From a checkpoint of a small transformer trained on Wikipedia.
Size: 17 layers, 6 heads of 32, MLP 768 tanh GELU, vocabulary 929.
Each number is 500 + 50 x the weight over the matrix's rms, rounded and kept within 0 to 999. Layers, rows and columns count from 0. Numbers have three digits each.

# k: layer 11 attention key, 192x192, rms 0.0341, rows 25-31, columns 64-127
# q: layer 11 attention query, 192x192, rms 0.0341, rows 26-31, columns 64-127
# v: layer 11 attention value, 192x192, rms 0.0342, rows 0-13, columns 64-127
# o: layer 11 attention output (transposed), 192x192, rms 0.0424, rows 0-12, columns 64-127
k25:418457446528484465494532503460533588500540548516474532463333478536483573392534439527495446530504488550458495483480507483499494524418459465562515575527537505486555466529442490528513521508472352
q26:527489558506510480483487448528496516597579511493478471486514509502508515535551466489535401518505524418542532602498500479535438508545529453544554431460559583472513476537517487529534496484530517
k26:531446487563485417482481419611486492463583445540531521512408530550516568519539507569436540453529471560451523586429434486515537515601517406521480463533519553540441450456559460496499409500467451
q27:514398514514476509467529514661526478549550514435495472528534518416447530431470573562479448421352462502498572482465552428499444555464525518482511611533488471539484473565593572507463411493478569
k27:478483489586521489491523504510535537504551499492393443512506499484480547532512484523433545421496511485483644510548482478508453519420475499362569614477448485624484464552527540430463472582531518
q28:399508543415497486526445453441503494600560417461475446474524521569409465475569474507536431511493488539491503524521543533511565570421488567390487542539534551566519490457555533516445549466604449
k28:437597561611519528420442503461536509522444510446498439445541502547513467514560449533488557500506462447470593520523511512427502483422510530504509464523461568455554489508431498468540514496435542
q29:469532519506577490453565557472491442596448484498531500528545512579476390510554513541491543573504458576518504543491477509520443519554478575506493534434573571516412609500501561536586484549481559
k29:513463420520557466498540463452530484506523501449515499601486545568526546478485438566523543508503415490484495457533448529531401472474477504528513511445437569422465562491557568555492490608480537
q30:472397494483530477417465551511506462473501487560526495528460495497488525414507458514533506466554571476464483594509428457532551441515592510412476427484468497446551602436524427486518517492468490
k30:476491497488431485455483475570496443547534454501427516495425511488378542483485504511480409486548552489463500515537387506518449385478524493451543398512556520435515577470516519454486494485537471
q31:491562505423448492453516506476497470517400526523489491434454596508545484565489462477522464468540467537538585495551479532449448468526556486587460432474453442482467409493469512468446520464375533
k31:478469511387481446551536419531500459541424451542490512393453503480534593489487520469481594469613453520628452548527484502499516551385522480506547554497505460477464517613506477483498577466436547
v0:506509541500472542575463504583510546581462521511519426590493495586419473463515520449516484539565486500510460427505526419509533397508477495440433536558397518492483452590509496500477485466453496
o0:495506531508524540487522463436492542531508487522524557556454468500559478533497434547545459456539580466526475471496432545511426475549456509472475503451490552516494478433564471523504507552515434
v1:545488587463551467573523469462506519478407398518565440528491456452553500523492519473444482495476409537484486481578476522468531469514439457575454512493461611552477583534458444551459458554476482
o1:424442486572514517489472473531488460551526493534418527498567510618512524455553489514560457470578518532469483514482512505522443498499521481481532599564476437497471446513478478516549458496492552
v2:615514468490533536559506425492510538494453502527420463475459489578514478536586473507468512492456459485485511464567376480533545544482490542519536480493540479503422595463483529486490523523435586
o2:554466427472522464492461473555497467501526526491601456487485466522436579551558499510529503432462498451525494538501566552436435537522453476496534538470433516504513477544528476531588521435494478
v3:479480464493493555494477476510457484571504552497513504516515484505468609476470420481490577483471561530575453461522551568522465435500522500580549505538529464522424597561473526487469463481416586
o3:450512503528481500439489530456508459466534530530458483524511584484426453512552464450524421431485545476455554496467427407462441488490533486469425443496540505459497470520460482502477509495538451
v4:640459487488528472455498528469489448499470540510495478506544519522518474453595505524534555474498494580417489553522520527426536478531512549461464528418581565462449496514457444544426547521419515
o4:415491492528443405453577436521534507532501438498542463504454488474457534519441507485500479530484420451568584397506545506510525539560521399469562487518478483499459391548479502423510516498484469
v5:448524448489535486480448524555525540482558558517520525459524451479563454411474463435510443533425492519498560439502487517522451533572494458490504440517471445469544412486537509506514499589485563
o5:497452488471504557576511523450528413528498495514445501496459646590508552522561523474504486465477512564451584514498523450501560444475486541513473520464515552508562559437442467464419459432556483
v6:553532502535438473448589495477543505453490511529498531494516537511462410579435528522512582469548467502521543485511460490523466516465438486436470539449572530453498459508478466514553487523471506
o6:423469494521554540526386465562526493409503547524496533477479482567499555469519499553545550538468495523528497514461543515477506398499494526594501539495438446591472490460530609473448472447515560
v7:438402528471447440485602585497504486498532489465615522506504480537474542488519495495544438465605444572560561577558507457567531491499496511425547467437548437519482484466512456488506447436424484
o7:535628492528464536441484449512515484572543538485458484520495464469530494474489552467469519456447506487482522500486537555495547541553542556519402502500464477514557501509462521505481496494527479
v8:502577529551519521462544514463485557547479486541553474473502491543440505501545510605539501451568565485512521533436544503516551467508510553550520545519484528472434553439514446558494574580429437
o8:554485475479531524514470493534484504469452574392477503535538501423495495537448473449548464522420467538495434438498434529526424556452503432581634588532583473544520430469519448455484482456623545
v9:517475538538492533451582532475572467565549481550478519492506597480493556513417502504450445523494461456471510437596483474584451546563548593494492524472461605570527458513600414530457493474478467
o9:447546469453452508539498494534460463535493535481449489488448412531529424496545495456486492550587558523473556457470539457564565451562461433469567489498492487451527540506439576513531459523553526
v10:510390476501535524443595502570502458467432500446489526525570427555507444518580493506549496549512503568517523588464454440494597424546488445542495555547491469519536502634545453529479480525467540
o10:515469467524420497506476466429478487516445463524511406538497510459505552463414429560399511444521505463434453504539496551502470509530497505454479566446516484513503503422483498520524472503547493
v11:533452524473455504480528505475483496530444440547522543472450547477490525535500507507488475587475471562507548414536474471461506532477507438531520570519442418501522531497479511563512463463508410
o11:496557476508514480505524479542500485495494558461498393474491476500514500483557392527542567561561498444543510572491538475497521502500436514406497423537457538466549476512551515503478523514547595
v12:469468479471521522475588459496487478540541468490542538450502615571536513571490452447563485490467532487508511565480524531391492468398517468503565576476556452529400491515459518482537430513448499
o12:554509532493514460525459473489462524548500516542474517546499468483449518498478606528595486546511487501497493409457503444513542540546538502433395489489482467455454504499523527496499512535546477
v13:500534540444540544482584514521476420510487491475485505613538493481527469513499489431509471523522489551533456478526485524456525506649424532504496502494518475593515546546397577535450464486482484